Weights of a small GPT-style language model, trained from scratch on English Wikipedia.
Size: 9 layers, width 384, 3 heads of 64, MLP 1920 quick GELU, vocabulary 3062, 17.1M parameters.
Training: a variant of SOAP for these matrices, 4779 steps.
Each number is 128 + 24 x the weight over its row's rms, rounded and kept within 0 to 255. Layers, rows and columns count from 0. Numbers have three digits each. The size before them is the row's rms in percent of the matrix's.

# layer 2 attention output (transposed), 192x384, rms 0.136, rows 32-74, columns 256-319
101:145118155155116122138099126119127123132146133144142103135137130135069129131119127163141106154121155135136132106099114142112156148149141107141115122104066158110122097143131152118091157125112129
108:086133117120148167042109115161085107108133119180157158149133113115083117167144115150133120097127162120108151144149156144106106164131124164100166144150146155150153109150139112116115116122106129
107:148125123076145155107089111137109113139184139124096079167135169116143101090141135161131151109127126159102140124071139159112096129126092135130140152140148144119094108161146131141125111124156109
105:133072174129109114102178101113108175125106139166134098096106107150123121143134168090085133120138151160145120151156118142151103114080130114132134145180138122141109142125111140108094159115153091
105:131131127134111127123171128141101135107140122106133108125141142146140131107120127135104117116144113140158134135144122165094173136115129143117134091131087141141107103096106109129110125172140126
106:111174121147110134137097156146124125116149105114144109101136153138112110138092092111175128181134181157161121128135146165113104089142117169091147135149122122146141116073132137095079123144114089
104:135114094140135143131139138119106135127115112110103107143159149118095117101115101177105105155155137084147143106110100153167151106127153134120173107145097133110089110108134151140171135158145108
108:152099101084134151129120110103171147154102104098104096143119111139150146091098151144116095155133121132128139162098110123084050172107117168138108105132093116104162154160127135131119166143106103
107:114138150101102115193130169116099118178137148111097135110174133141102076146123133113105091108148106111152160087063201170130107117162115176112104125121110117128169105140143103143123165166106209
102:134129165120109097150086143135135175116132098111138133117114123134100143109113111113114118152109109173156160153121118170139077121099138146128145132115099173114164137101145150183139144132142105
099:133144129133074079166116172114121116134120089158119126140111136115115168143158109143118135217106121150128107135096129128134100135187099118108132099142117147138098123155139136124150102120131138
107:119133171125159144124126164137183131114131144122108129140093131117106105167097149155116132160117113118147104127136146157116104085105122120131113141136119152123152115131098110136124130154111103
105:122118155104125132126128124123120111136127097102134113129128135149113165120137100162162128157117138167147125120133172156142076107134139136151138086140093058138100115172133126158128096135082116
102:120097154125122137141089202153100110111137141146128105156118120171153115130149090130138080144137160132156131130131121093128139161155203119101111134147103126118096155128149103118134096129123142
101:102135146152148129117118120140121100143139098123150103143108122126134109163145131144139087100109059120146118125137152098121107138141172150132156111097118119102128090107158162138147125118120119
107:107132133112109159124128148140129105169144136156158189135144143163137116141098148112137150158129167137167170114146129120128110144144112150109118167169137162135145101128150124094138127134141118
100:120133128120107127128191143072125151135121114139137130136130159094128107169127065144085119160118147164105111135101110113126118131110150163145172130151142127158137146125126130095107120151115168
102:122128168144115127126117086134104101148104145164138122131144087105151102119119115089137133101111149151110114127127121168156117157118129090117149152126124154164126155118129151118106125122104129
103:135104131140139143143142097146139159111146135110157134127134135118135153139118108130138157091147160112133094153114111179138110118166129149127147145155119157091118148112121121121141135130114122
102:146134079146089174119142121092129117119156106130144163136129127138109080133111155094144106116091083114123090185110147152098100166137119133116118105119165149153150143118133155169122161135151109
101:129145164163131098134130114112136103133096119131151155110121111165095140117143139135119131065105097116117131117139118153154123089135116122152099114117163117091112072133123079124106111122158114
098:120135094173178188156140094137115155135130140093105112182090136092118132128192128091118148129099135144120196149138156160118153154128154125107129122153155081145109104068090153151185102132156077
101:103149100103127133107106110151183108136129130147105119129118124094096115129146109109131197076110143133153119114137108123107110108114138128090126117101096109095157126129159121139125099129113101
098:128089154161136092105102121088115176165100164112142106130163128118107131123101104141118118128136160117110141135114128108130116116109145100134117127106149105181097135111142150090122132105106112
102:157127119138132132166136126140157100077134148103148117148119128101095109107130148128102083115130100119146132116130111183119139144117154145101125166091098151171152152156194160087140146098148127
104:139120142116144136162107143138107093127147114142186137150125137123071165108141089092116127165107091149135112136142125101135125144128140163125138166089154132115154159166112138088139136146146140
104:119134141141113169115127143096140137138135102130072119100130154110149142108122115158146128101122126109111154086110148079136185127133136160137126112134115113138155117184154096123111084137148094
103:126137156169128141104160148136121134098145159134122125122158102124131141142142130126118145066101113156085115125160130176151141159156098100085136176117133140074117101090164150136114086145127113
104:136113121103132128121138119101131128128107096133129136153110117167095075146138109083149091105119123141135112124141068140129154097117120124109144139130125106109069133154092164107126138084153167
103:119145113068175101125161147153145127140094144143151135150157124116147140095135144122146133148132127126100134146132178149107149136146167156118171110083161180155102134080093163074130113126125110
102:114101121141098118143100131118101119132124079126186133140148133124143119124148124130159134097093186143126101105105175128082106133139138128111134128110098114125149124180125133079111152101109151
103:134111187132115088140126130144136133129159111126138108135101108120131138092134124134124200126122133140109163125165130124116160139141110105106124166102110093128093156106107123050125114153124140
096:100142105090116140104111125130105168151116111140147117148176156137114092123112103102119145151186174151115118063173107149142084141129087068122126183101106098110122187117115130115123148096178144
099:111115125154143155165131125139123103110053120130143152113152136127123135144111141144141159119161125111122106133142119100137140098126129111129131119140150127158097147103168113175120173098135134
093:147126141181132125155111131156064138138144179123084136101094105114121113098129113120111116153148083101104141092144080183116130181114152134083092107116161136145109122086137145113106133103087133
090:165144110141107140151146128117120086133142104102106150147077126145150080133092119148100143067111129122139166163106182117111087137123109109137114144147147146117154119145111122135107200170112101
092:142099133174106118143142116109113092112093088129115114097102120096140168173130123129183142117134116142143148109158149177131148111156121117138114163126113123175095078146138122126117168127107117
099:133089137161162115153171151127140142092152085133097117144142120133155154090128091145121080122138117101099127135118165104126128135125110088143107144087121099095095150121113137091128123133086141
098:135157117128107126085071153151111093147137100125185106114134071152097183141151111132120133197119083155143054144096136125104125104132121081140138130126127119129118176104121135116116136121135148
096:118115113155116077065150116119125119136131119141160148137120108163118116124111136106095089108186125062109141127126132163104150089146142146128131112144079137082069102115103116128137183123111172
103:146140121138147149117054141066152102120097149136129105134176112083168112138145112079173151118163141191181125116091140147103147131130101101175130143116129150164134102128081143125101131139133158
094:124130133113159127121125144121149141132141140087145075135146140095120119118125086140077073167095145095126126137134130134104147115122116116144152140164154109103121117148155150161128115136129107
095:173115140121135123158133142152098168159112137123092166069159151144104119155130103100117124108142117166106091151147114105138160101144130070118127112111108134132154085140153089119168147171124103
# layer 2 attention value, 192x384, rms 0.144, rows 33-75, columns 256-319
109:127102145149162109123115114085175109142129145084142125088117129097129144124110088136150143134106085107130144097116111082156137157127110156132138121146109088131102121084087126109148113143089113
103:176162148171119153136100112100176126113111129127104115140116134161111121143136099110129124120143136121143177136092129111108116135170156156106119154073154102120149156090145105115139083117113124
101:153122107127159140118136171093111128115162141100154131154107133083108165145101165138144120090124118139182089095136078142133087139131115110088135107132090105175157133162150140110125128122120118
106:137147147131188184163146108166102116119129128108117103164158100115113129138137120097146111109137160173098126122131140108162116117125110149135157152101147084130138107114149151129124128168089093
104:127106144108096116160115140132117123118100138147130127130157084155099104139129162126130097140128105124147115116147104147148146093118159137118131129116133090147083153180178121134091114092122098
101:111136132148181142151168164131065132114151134108132097125164130136158100138127135167150133142115139164105103067124113139125156138141129132098133086116148124105098129129114125126090099130152106
107:148069131130139091120114196092099156128136106048128124122135133123185147131123113155119117140122114125080121107096153126154094129098166149157129137145154106114150154137112129127150122138130180
102:132108123128132115119100103095108091134144114102107113116148123176132140126139139134122113120138076089105158063133138109125120100112143064168158140163182129132119115089085138117117133131109172
096:113095120116151121126136111084120082119132135097072122141154142144130143149117085116176091137152075110131118092109142115140159122131100132103159155115129127125133150150120140124159137133130096
106:124099136126132114150160163160124098132111109142155145100140140112090110169145093110118174134121124080125116112160141114142096154126152081098138107104099099137125176118119153090108127143159115
100:122146139148117109063118139116108119139135112116148140129090094165100159120106146098145130107127151141171120158104133118135159136139142075133088154119160117153131111150114133102103117111125174
098:124102127138140111119145144130133107131146112155138148130114127137142132115131119099146141121170118172114137108076125138132127172130133148150153114136159116102111112130153107118142149113138107
104:152121132134102164137141150115099142117141121123115093176091136113113112110127088149124125151143152137167109109126087120137113095125168150124120130100169100126093119133122122116105160140123147
103:129152103158126155139110133134146097113098131156152120158107131121118151143125117126099121147153100140125101107147142116141142097100139094133098113172090144131122114121120080132127104119145108
104:114137080144151144133126126147119165085159119124112139085107139141131120089129135108186136143159112116147096099138139122097124127104159128106158125114105094139104107127150121119138121111115115
102:132124121127161104099108116170140135130093146139157066157141110104155136107129109120089117098123106108150120120154110186149134119099115127161123166116105154082116131107168124122095143113125110
103:172145154109140138152128171111140166137124138142112114139111147119117134081152112102158143137119110137121171125190136075093141149140182119164129074119110067141111133157117112110131131129145113
107:140134111119079101148095144162131119136115157080099177132108070126095139099152165136112157175172157092111137156136123158129124099135120084121121152152115098139149108094123094155139129116132139
097:127121108113140149145166144116127143111122109123115169110087142157125136137122206110101168121105154110113173116105132164086104164123160113115135143108122161132122109115174109109084115179159133
102:129136109100163125145153126139122113131121148164121148146122112111103139117157139146150158125137160126098131175131151171134173101114122172111108091128072185115197128106150106128167167082133137
098:117123125138135143127113123128132147151144156128142061158154138178099151098132152135099149150113143122134120088093154127159151144145146115161096148144126124147125133114101145115135111124126108
105:147160148075112088122150086122151117098087155173145134155178145110181118146112133092091076138140114162114093130121126140085143131112145119143122104127145109144121121107144088163135130154124115
100:124140136111129148155145126135144172122124160143112124143091132151136151080170156121135088121113156110144136150142133116133108127135135137137095145160106159102146137166179156168130111107131162
102:142131124089146124109143093115117111178111112145131080138136171127118147134103122143139186153152117170125114129116062116148111131117179156091113142109142144108116124107112092155075150101155124
108:159146174146101128111142163113108146102137132166142156131111120153116103173168077103133132119130115101144164157098088161090118133125114144084116092153126084125096119127138119151090130103111142
108:117120135140164125071170091154128109159155123131147128103129125108090157132094112116130135114137121154133082149153123160107109144163107131166158111137149186110155149125087122128129152112115131
101:167122145102140115096085097084145137142121130144135121095137127123090137124107128144153107121144108128143142114115089118135083149125094137141120175126161134145148139163115115123089145148103091
097:099148092149100135107148160184120112139123137139142080148159131130108106144108123171150131158178104075128187106132133194117111166121165115130107076077113162123124119149106050119116138059142120
101:163109103120095162121144133145144144137123159103107102143088068114097155112117119132090146154140128114124146107126139124107121160113127148131103109106090136131134124111118123173124164143139115
102:128087113173093118104168095104136186113123121108097100105083110136143129133109129110116142144104118106177143070123113150086121148140131114065105098124109115171082097110121124128126107093102100
098:142127113130135140134121088132137141116157128158175116122119119123137103147140127141145112155131124135140147132110106140124161108168108078133124139152048117145156162067139156148114165159149122
091:106130126142116118132095137087163135172142125135169103089120112111088141148135113148143149155140097138148096165054162179103163124141088139135146119171138103135100157107133114146139126173150142
104:106136094162126118131103072160094117137187116064099100164137131142133104134126102145150125129103155131086131070131106142171120162098134149129119164112087094139100164111142105123114126160074136
092:101156137085147132156108159144141152129132119145155108128148141122137143113136125160117100131146109160129134159055130111127109155147114151141158131096121147141126151165093092111129110189171105
088:116108112125119127131131155149086140184155116125104117116142153143116143177129103118108143101161121104115150098124119127140134157126137125109131137102100112113146163153122112112100104099100127
092:122140155144141119121129145068131129115156092117133093119105133111133135119114134176110104136125132137129131126120147155119131168170131096110104138119095119048164110145130123153133156121100114
096:146176141101126129169149112130155150118129134115126147119110163082078138116178130125113108111079112142166100174113125175137152170150145151114149094142142182138148111121111122137134116115116097
090:127120100156136113127157129090163136118158112117113155171144117145126087138126130149132143157100156131106144108132118109094163136137121111160122091092156118080078102107141094141112140100140112
100:118142114142117134119125126125114143149170106133132129175121125163096137145122121133120159090143145130106153110154111135155132113134148156127165155153137172122126144083161113134100106104133151
101:129101117133074103123156151116128099158176124118090189178091144139098114157113076141107139137165159072131118170141142121141131151110129100101126133132113102095099118094136109128154138117129134
100:123187073153109139137148137134157126116134097121131088120137126147131160113121135110092134133108172122099114147161128162150105168134135121145133127129134132157175096130139150122127121111204144
096:114099121123129126140112129105136130102145097099164110181129143126172140119123139151152138126121145140108173142154170137139124114137156177160086104133147025123144151099109110110124136134078133
101:142125122136115140123129129108135110142088131079130102122143160118126142135119144187129175140141113134147092113141101155126136109121146125126136093050110148142160122111093133107159109178140105
# layer 2 attention query, 192x384, rms 0.132, rows 64-127, columns 256-319
108:153124138145125112159171099140099191145122120136111136163116138124139136136151103111116123138135105142122139127107072090153135119147133176131153137135162079134171100132083156112104109152148103
097:108154090128099113156164107160128152105141119128103103119110091101168115078122121152069107131142159163152162114110188147158119151080081123120124064119120119096089118129158128141170141146101115
095:127154144151129111127142105132132133130159147131149149104126111111106146131104092166159161135142117126124149139181134151118120152175158106129097110091143129140129134106173113125159127128143150
100:130074147171078142137159088114153154139169165145107145077104161130135151105146145146106119139133183132086158177099145118160110135135115151103125143159141129129125111094164116119170095150083147
098:124117133172156112163109156119167126168139120103138123155154098129121101129108130141106141112114136126100155140137143141091120168130148107129129127117138110146083127127108148126150159088124147
099:138139140159120127120146139129111144156164113128191117112125171097127159111133115132154147117139088126128115097140096112153089169151162116150122079161123123122147134129168138122100130133132147
098:137158126132117073151137112104141082131114148160173106144151105125125116162130188132139083099109135101095102178125138122091128125152145156154114148132117134138099160123155101145122101162141112
096:110142136167129103106148124158104117160134154104126148131143125163112107143128113099174114143135133122079144145119125116119120092158145147134153171107163108117144120123118084124148084164164131
093:130143113133141110132163087107066084136130141087171147128114105152067103138123171092153094143174116109154112129113161124058088142185084096109108141122111106115104130103139147132155130139110142
094:094093146131137155124148145100137127130143101122168167147114147131115126124131122109094136104107143106149129118099127103121133169122140140149117152128155164108116118124142132088108134131137153
099:125090132108175129145150154122108155160120169136154126118120122127113139175122160092165164152154110168084104089104086150153130130127098113143120121117142118122143135132127161137109114141140104
091:138140115126099122111120099143131131122128157138075098122119160102103131141175182135153144121161118170081113110123132169147142125126127150114113146084103094105171120104096089111127156109121138
109:075127148102119113123136147136127137119115163145153124121121139108176178166103092105158138097139114155119086140151118123121129126127134131132145096066110131120146145104134119117091112105126148
102:146142148147090138136124051148106118125138155137135138141153155110128101067142119123121113116131138119129138110170166091073144123142140126097181156103105151118158114144153076130127098090118111
096:108122110101142139170108104126095126113157109117112155110132104184096098097111168141107135149110143124122122163163115121140090089110126133140101100122127142092129129143137114114108118125142111
099:108140127175127141120097122117087117165123125120112160158126128135165103153126122146128128162073116127144110132114135126137103141150141153177146107158089097148165124153102130124150123172167163
093:162094111117088148114092154163139112160117165126162146112139107119129119109118121142117105167148184127135124134144106141142102124124132122134160131147121180160121090142125119140112128067136148
099:095178110134115136149155152119124132118103091153118144158174101145134161159129155134147140135131130139098128152148115138132143152156116103131147127108087128144098115130167134143158136121130155
102:143113107123140140088127157110113132098076129114138103104169094145128138127112154084118168153121073109139165146111121112140146135140145096121136145137119138107106127104084145111147155138171147
086:105146087123129116119129162135069157144134132139141156089123150087155156181145170069140183152098106126155138111159128137144098149142145150162124108106112148132138117158128147102097164132122128
103:109112145146125117109112166135148169125151105145106160130148160158116103157102135140106120119141158123134114122134123100145110117123131130096122104127109141154124114083161140148152156148099117
096:101099143111126166136130141137109106131119156129064186165069107104163160185115156156143108130130133117140145133109111149117144129122116116143141143087167159132123119093117148130139086136132092
096:129139154125145123171046150162101147126139098176160148135148174142142142114109148111165119107157146159136182139144158125197150114115136085132100147132142115156153114133151133080133104159113110
100:143122114162121132111113146106108090181152120096105084080122107116112089148125143141108160102154098126139183124127135098089149132126101134156134149151108115128126098135115132159117128108149139
092:109168125096152106146146119122077175092135131130136118119160161116111144122119160080126131105155117106143128137119109138086110178098139132142145138183131132126129118156119133091151115118104088
097:147127117146132142119167122126117121150135131148128066161156089157120127155096154129127119169167105124143158150101165188113196121111126127109148090138139123156145147135115096119152096117130126
100:113091130124154112122075182138134126099120095111159105130102120085138100091161144154128145160127125117147097091100136087186105141120128146131116123124129104101140138104118171140154153121152187
095:138167142136133151130137144170144101160123091110135071093095119111116139131173118144093178095148139113124158140124115105132125171106114147136135148081105134146146155159089165115133111096084133
100:127147133114124105128130120120154110141105102099061144134067135108131136159160132176130203123096089157104135106158121167137112082147122108148141144119112125143140103163128123166114126144114098
100:125106172109146064113140111117128117123147137110114168140191112135152108094109097110122148130098086077151094159114125108123100130080116118176162098128101166140130133142079168110131161111136098
101:133135118214110165145092141123141149103145123082091171111117155150156135132163136162096110116105154120124078134153182116181141147139123111128158088133127135121116132148187111138104121139102146
094:146149125162088118181138142120128105133143087097145105120121151144137112108146142104120142100125113122105165124091131110134087142124111136113109110150132112122124105137128187133146124136162125
098:113122116162129149129104128145073150108079077164110180128160159115113125181139130137127129112107101146125129119093139100139140173142130128112099126164102147116157104125119177149107182116152156
102:130177122103129160131171128098135109129103076120089092145118118132107135161121174092133094160134139105102171150147105110149133174137116082110129127091116135168117118120102120103122105093110105
100:096122120075114093154140136109115086101154155127159137174121101144127153098103099151140139136165114155148090163161195102115093135078153074132130105143100167115094120119133141131147098108147171
103:077143161105125150138114126120102146156116153133096124151143129124100119106128119115136130110068080109129127141129130195096119108131119093129084122184168131152138096136135169164109118134134148
100:109135127133112110104134131091126149136116124155146117144137142111056062115125121084136155110113147158180110093143115140131136164099140132080154144151074100144168111104156153128163165104153131
101:111130144143133130142150122078140172166139123125098104163120169162108129126116129121151146110134137114125099181096149115139130149148124121122106119174146146092140116123112162139136107113157135
097:132140092141152140156131126115133113103138151118152109143122079126198105121140109123102154106121145104123152144101126108151095192123165128128151129116127153096096172126135108137120108139125121
101:122136118111113104122122144111119059117103143103143100129098114122115111174134166147128171125122156114115136092159140149110121127135111139139146111182109143097132119153150176114138172160114134
100:126138052168102158099136155100128110146115097130127127158130118170122136074114070120097112110134148156151099130114119147156077171120111041134152126109119139107092111127145118116113110118093135
102:127134154098112132095137128101155146144138166122101132130129106130120153102134106108102145091134112118112099203070164105142132100103124153134128181145142128102180163132146148113122105109144152
096:152170106114133112144158118110120135093121089141155142114104096172137129157101112147099142116142171102111138146115125118112143113101147155133104118097139169122128129120122139070126123168132160
108:164117119131107119157149150149110117121109089084091104128133139126171135113144130136132119131101119154111108111140088107147114132148115109117132131128091157101122122133174167170115120135115156
093:134109124129133099099110132091119078141152105112142106112152096148157131146111138164105120178121144146145108157144142204114116126132124124111154121135108114140140136103111129083132177155192125
094:153141137114110156100144142106150136126144109141153128148115116096129141133145118158138107094109129172167139130198137146135094121123137123134127092130148122137114141058098150161156113142113137
096:087160095119134135148129121119159092132124137110183118121134116115149120148086140127116105140111131097114135111126117132129121130099113182137117162121136097087158112122119173139110120125122122
098:109137118098110111164132133110117123134137106175135151125140104107126110140127119170142143132159107132123121139151124156184136116140111157081110134113157141145158152117150161131111117143086165
100:122156116139158141177125116116141115139163147082041118132077163124111146091109101121130135182094115113115170138126110113161143134135097152136114134132076143154100152159105132144117138141126127
101:126078127097193138129095142148134119151141140137151135131129114143145120091117111117101111106112202135164181108109109145143125157135114119111121127139104149088088139157169177120112137090176115
098:101105136140131079141143155119108079134142128128144180131159089118128121100104151147133122129114145125090071132108094143151170111117157149133110134147157125097121141169130088065116124081170121
100:153183125163114089115098150070137183080125117137138107149160129104140083125159123122150143137152154097131120139089151144175101116092120093164096177119150124099142124141093114125170162081123101
100:145080115158121101091169083110161144113144143078126109110096135157134135131140143158136081115127139110145139146113128131100130092155115141118157141120131148098117130128140103117120064093117084
100:110119089115178074125129104105131123113129110182092101171158130165127177069120130161080088165124127148178139125145155095126112149099133125114151103200142129132124131129129122106149101115158121
095:109101154073121120103137162151149155127099155165123128085132135125130160119133106171151128137142165139151100114149116155112143144113109104125130132058127154125137110160143077124105122124139168
103:139104164083111113124132150161105142099119128148169169188113122133154180097145129117121147114114098144117084176189101107174149150129111106110121081123124131138128165104136148128139138134155142
096:096152137124126109124132158139121164143127131128122099169107141086117119152132132121169119122114134172177113162115116128125128121120154136121123086127165160158116068143133147173086106136138116
099:123087094137146133114113071102180152132145128079157079161144166117149117114099113107127154137115138083119089150136159128135128113125152113171134163167116119113087151155157127097123109145090138
096:164129136131063165112111133147165153153123123124131111112147131141136133160123136116160140123149110137115100158143115140118139095119107107151156114117097157093137105137154098090104143145122113
098:168107166136111152107182132155130150137146118133161097138163153110143102104116154153090178108141106157096121147083136092153115147146100064098164145101117131107164124153110108115060105126157139
099:132091117105101147144135103174105117092129098126103153115122080108142134113124093097096121125151135114118166124132145145165094140170153131161124100133154146120176151107125111122119107160106160
107:138116169162131124119113123096129170122152124111154114091117103124121113107115115132123134131148145150149062132178110128120102129134122141114172133110105157117099156125183107120107125129132143
094:102099121069130133146133122147186119138151107110126098181144128101128127133136108089155117161150157139118120111116118137118114128139132076153140146117118139153131126134115107123148105142114141
099:161149180084130101109140124085161099142149153112147117080154148136105124143133131102131144138127135120115124123111131121141142137095142118141090100142102126140149144115152108132147106086110143
# layer 2 attention key, 192x384, rms 0.139, rows 64-127, columns 256-319
101:120116164098121100141135163109113103125134164127082153126136152158137128154145142114098151100119119093186137108089123139145157198143139122164098124139134190160120154125144132104152158142058127
077:104112104121108142131141129130101166148107111112120122094170098176117120157160180120148089140167158126117166138133120138140113143152137148134170080128123136138150123140128130139105104097166146
099:109130114107158117162119144128134128102138111125106125115139133132170119162125117071085148113103079189135107109135094135097125118100127127122156131135143146130106120111141142135106126157141118
093:121105132158128089139110171132155144098122108138128173119147140072126131136145162130121144107139060087141112114144128149140133184096188084146127109136104142135113141104130092131116124172138130
092:110145164107108124077140155117147120132092146144145114144135153117142133169174105127149084127134179167109144130139132124148097094137090112142132157068134163140179111111129088138104125127175121
091:140133132117172112140131116178149140129112146128123165116099125136116104162134115116118153124160123127102130131128161147181138113097104134150066177122122094143118181149135142146127151134097102
089:124139120153097157108111119125153168126134134139158111106152155122122173126111151142126155158115144139130121101126139153101109112123128117127119127115140082092136108117110168122146133089169105
089:115147145142097129142133155111109117124104141146129207098148110085085110148106149112111142140105115075171101103120143133141116120103146095105121126138154151154144153125125137098107167121117078
086:137126141118088109114120130104140082147124139084122116138155174137146158100156088126158122142148101129109165128155120138110119131144106095162148120120131158126136109130110134166111078130169156
087:140149123111115111136166150141159102090133162152080158168125153102161122097133153081106164126138136160151156116173135161093113136156142120119105090116124114097107131123095099123127091113117139
090:148164118142125133149127108140099116115121165143100151114128095160130134145117160127140137119125128176075176128115140135113086111119143108183123155151106154136084149145151128079124104164088122
098:118108130129144130184109121113134087174161141147152170130139114129137126124108144157128151139151108135137167122115106114159111131132122150119111152128094138136123126132134129124109125133173157
093:137100120133145098143119142111129131142127115090136146111102117099140115132125180126076133149137123151148124119113144135117165131138150091080116132156115137163112143172163122149105146141126099
104:114132172124142113117115138119132136162141140150183098159133110125121112166117170144128158127122081128106172153120157166129173140131147157134106107138138157151119130142160123168118101124141158
104:127132119131158110091104139155112133141118135162097144167138116113099135178107183106147129143127107104134125157127113186118140095150106151103132128088137131174105129139145147126177124144116099
090:145083108149145132113125055159117147070138145148121149107085150107141100149125120087140090102127168097126145168160102110104133110111126117159126095124141127119156118111094100093126102118154165
092:090115109080123102142140121118160111116100147159125162116128116105155137116107100140106136167115133118146161154106141151089122135124139154074087090149106126128119158121139145133075104150152158
099:078148164099144090112161156158131149120109131128079128137117138102116112111152089139116122156138112102166093145152153105147093176152148164131123121150113174163133107102119102075149168161115145
100:139158134131093143117127121136133129137138158124126108139129111078121084124145117113098124098099163155104127108137107146121119116138127137105120148140154098159164113137125098125198131142103103
098:154145139103111135152132096083134099112126151174126141122125118111120113139114147117179091098127127097081150104100140123087138116125157106135110159139115138130151114117116152079120169116139097
100:157148147159128199131125121166129151132139122095100112123139095136153184113137114139129133119123137144141123103101125133121122138123144112174124128166117126153158091122168121137107127107112122
103:108112105112108105135156132123130126176150122132146166156152118155141137165118117188116132100117170159128126133122157120169121109139126088136159100110141102120093093111139132168140123117111172
096:100145116153146128082131114116119117086117115144123110115147141122172153143114111127077144117112087098117082160141085113105135118131093124152143167138128202173096111111116145147147101160121144
093:137123141135127130108136089162151117121090162145116172130157087153150083151140118123101122117156111144103121135131154086164113128139124097141141080129167164142113139126089111154143121137094142
098:119066129140102084051104124131141180092101116136129158126116153131093135126139101102145112132127125153119145160151126134096110130149140095123136174118167185118140138145166129114088129129125095
099:120070153136162111151121146051127118149110139112115149136074131081124083095145148126123141111082141159102168130107130128164161141142122141133125154147135169127175095162084112153136142132130128
099:115143142143094123144106103132151102150109122149097130144156138100139187129158091133152117100102075131155137136151109062192117132140103141165148181122131106119120124140116155123129163122176152
097:124131133100110101160114095183124103101126149126173140165110151137161088170144091165076085158170092128160108081130093156153130106145096135141109119102119102137111138114113130121113173137114124
099:123113152132137114151092138169142132159128143164117092121153153183142155145125172166163133124162091159137137112154133101135113112135104157140128159093105129124134104123081122111136093133142157
096:087110152113089129152152164132133105076119115167146073142102157064102146145154168108117115090153136112120149176146122112115165083116143113088108113102137135124113112124114119129156139107148139
102:139125152118121137144136133148177125130099171124153164172095148108156121129144144126141131138100149160117097101123138142109134166151166131103105097112124113104120129112104081187152106113119148
093:156104143097122163131118142126173123085084176106119120125142101101152134106135125120134153089116134142118101148089124158145161100158156111122158119126124083150153131154137153144160137098128133
100:118128133148113113137119161078180126078160136135121120101153171168160136122114140141128119192108162107129116104156139130124104114103120111128139157094108164127072136109103133190138094099097124
097:138143140152133094131083173154132122145104156119140089107158119139142140136112118140210163113117122144138115094091069149129064133120122093156105109122114085106108122081110127168148140134095105
101:140151144128119094092112120127109089119144115134146172141137140106069140092101129125096110150154107110150144094071140115120134136145135138123122113129163132141091130126132107137154102084105131
103:103114136091157100077172136111144155100125122134130128119097069133096154174154097132135144114144117111103152145147134149126112106111129126131132145127117148139109127126166143096136135125108107
100:175091126082159098127071115115106145120155093131128161152156165108171106134137089124123117149145105110147149126112138110134166084107138139128124148122166145076115114109160131108093148074132114
100:152082159139099145089096157121124132137140098122145145155165122109078106157135115150148110175164130114135131148119134150107139149154121169132136154123107089095108129089136096147141128111139163
097:091171139109148137128114125197151128149116138142129098110131133160140115064156124181132137179093129114092206138142140133111108117115124123080132145148163155106145114107123113124115154128156152
096:121091124095148126141160090108125075118168086189113111137129118147125121115108127156114135182128113140109109088122117133125128129120067092085132131149136145119121146096117165113106111127152137
099:159106110161137161208151114145140145125099129141167108139117095127088098142111122161123114092093125124140140113153110134112084124126140126119135103156162140171119151101125114124140151151135097
102:139113139149161163095132108111099108158164161152150096140142098116132113163148162136121141110106155155131181107119129107138116171086136158116104074157103146124107160082157155131113145154114117
106:118135095167105123103127145116119127115175123117142165149088153173182145102130101110158147143114148154134125107162109129145095110148200151118103162092101122145141121095107153127159142090126121
099:104124120089129127143126136134170131113115121166168129122166126131139205141148115121157133140108118170132135150152111166150186147149140154105145135157131178087145113113143111152140116169099102
098:118149126124142135133133111120122125129098123112176096120128127094157179061131122116133128132118112101118128098091120110133125160082109142145098155145109091129113112092135130146089120088125157
096:094157137088097134143123145142129122110120134137158146112146123154107127144083122109180123133135107164137120121100141158160151144143095112137114122103108136128144147143119109128125170117089066
102:098146137149088138125114140143132145134138107155146088151157144168081098111103116134109129140197123146117121149114099161176132117148092105095153163160066137143164140158152088127097147127145129
104:139126109097130125145161115122091148105100138118126151108182156151119119130148154146127109150111186136133119156095156115144145151143196163149144117153110166139150123109160146146141131142116105
103:134127110124135124120135131131122167140136179142112127153121186112087137127100130151136116135103135146140139148125098120123127122163106138137136100125124135127138117100142136124128096069171126
107:160178123127123112173108088142097124107151074133115152103132116099120098124120142123147096127096105140121147166112173092120110113142175103170063137153114166096120123124141148151126082083082079
097:138137158122150111105110145121148084168144148098132114134100176171141128146097074154147125107139141157118146149116067155138167124144102083116108103125133101115146130094143105120087090137154133
094:083113166124128161093112092159145121113112144127124138128144122144188112159102122123130100086127137102114126126138090101132164087099151115165193157115149124138107157129120158085109113151116128
098:107128164101136129142129126133108120146151146120161147133113132124157125142130170107129112131162125144136150108130155143140092117129149143146131186117092153127132130107140151137078125135143160
100:113140157151115097137104129112103092128092146137159133083121128128126086135149157073143160104126120087143108136132184098122097154141141113116080174147157101126134140178104133154099085125121129
098:108159137109121083113093136097132130154139091132152147102133109140120134123166157116133152136138145114148120088119120136125071140147140103103116100120128129171130150119110191101132096118128112
101:120117144184100149098154109097136136126125095108147090114141133122143143129113101148135156145128152117138124167172149102139143121101126141157123100158158123139141110163138122120129136139151120
097:141153119159122183096108230115177114143085097095172140162133126152143148164120132095145095138120096101100177159159152159145081124109070143085139103126130151110098126150096127137150152140148112
100:112090100165136203118125177114115141184136134134086158169112118157124111122137168131113160146140147154126076082109117095128121118153104118134114077112123122095157118116125133154132061098148131
097:111109124175143150134089132147164127145109135135100134147131126134106123175126118106124144164099182151132103120089133166129110176160125124101120123132124153141101160116117119173162143127125149
105:134119134149143136179161111116140115115116131108094071073130113117089097167147105148103141143074103130139107106106131141166126156085154170095151099141137121138111098124144149120149138160101124
104:061078142152118152102122103104126078122127094152154152106121132110140091135128089112133102161122174145197126161104164131150106159103142117102149119128095179140160106154130105168125116141166156
105:164127134121143109146129111112162115159103131157165166109133092134141133110124174106123139125145146126121118132130148143156118149111121140126086089163111146151127115143131097136159106135117122
094:109118094151127110095140173131120125115123148135157150115125142128119114120094111115074129101110147116159160141106110109103120140117161101091151081142140162113115123111129144101145165114105157
099:127071137145083129162108171173155125116126125140089140138080135123099166092147151134135158149119100150125125113106131127151167062110130162137090108123139137099125105137171119134172173124128148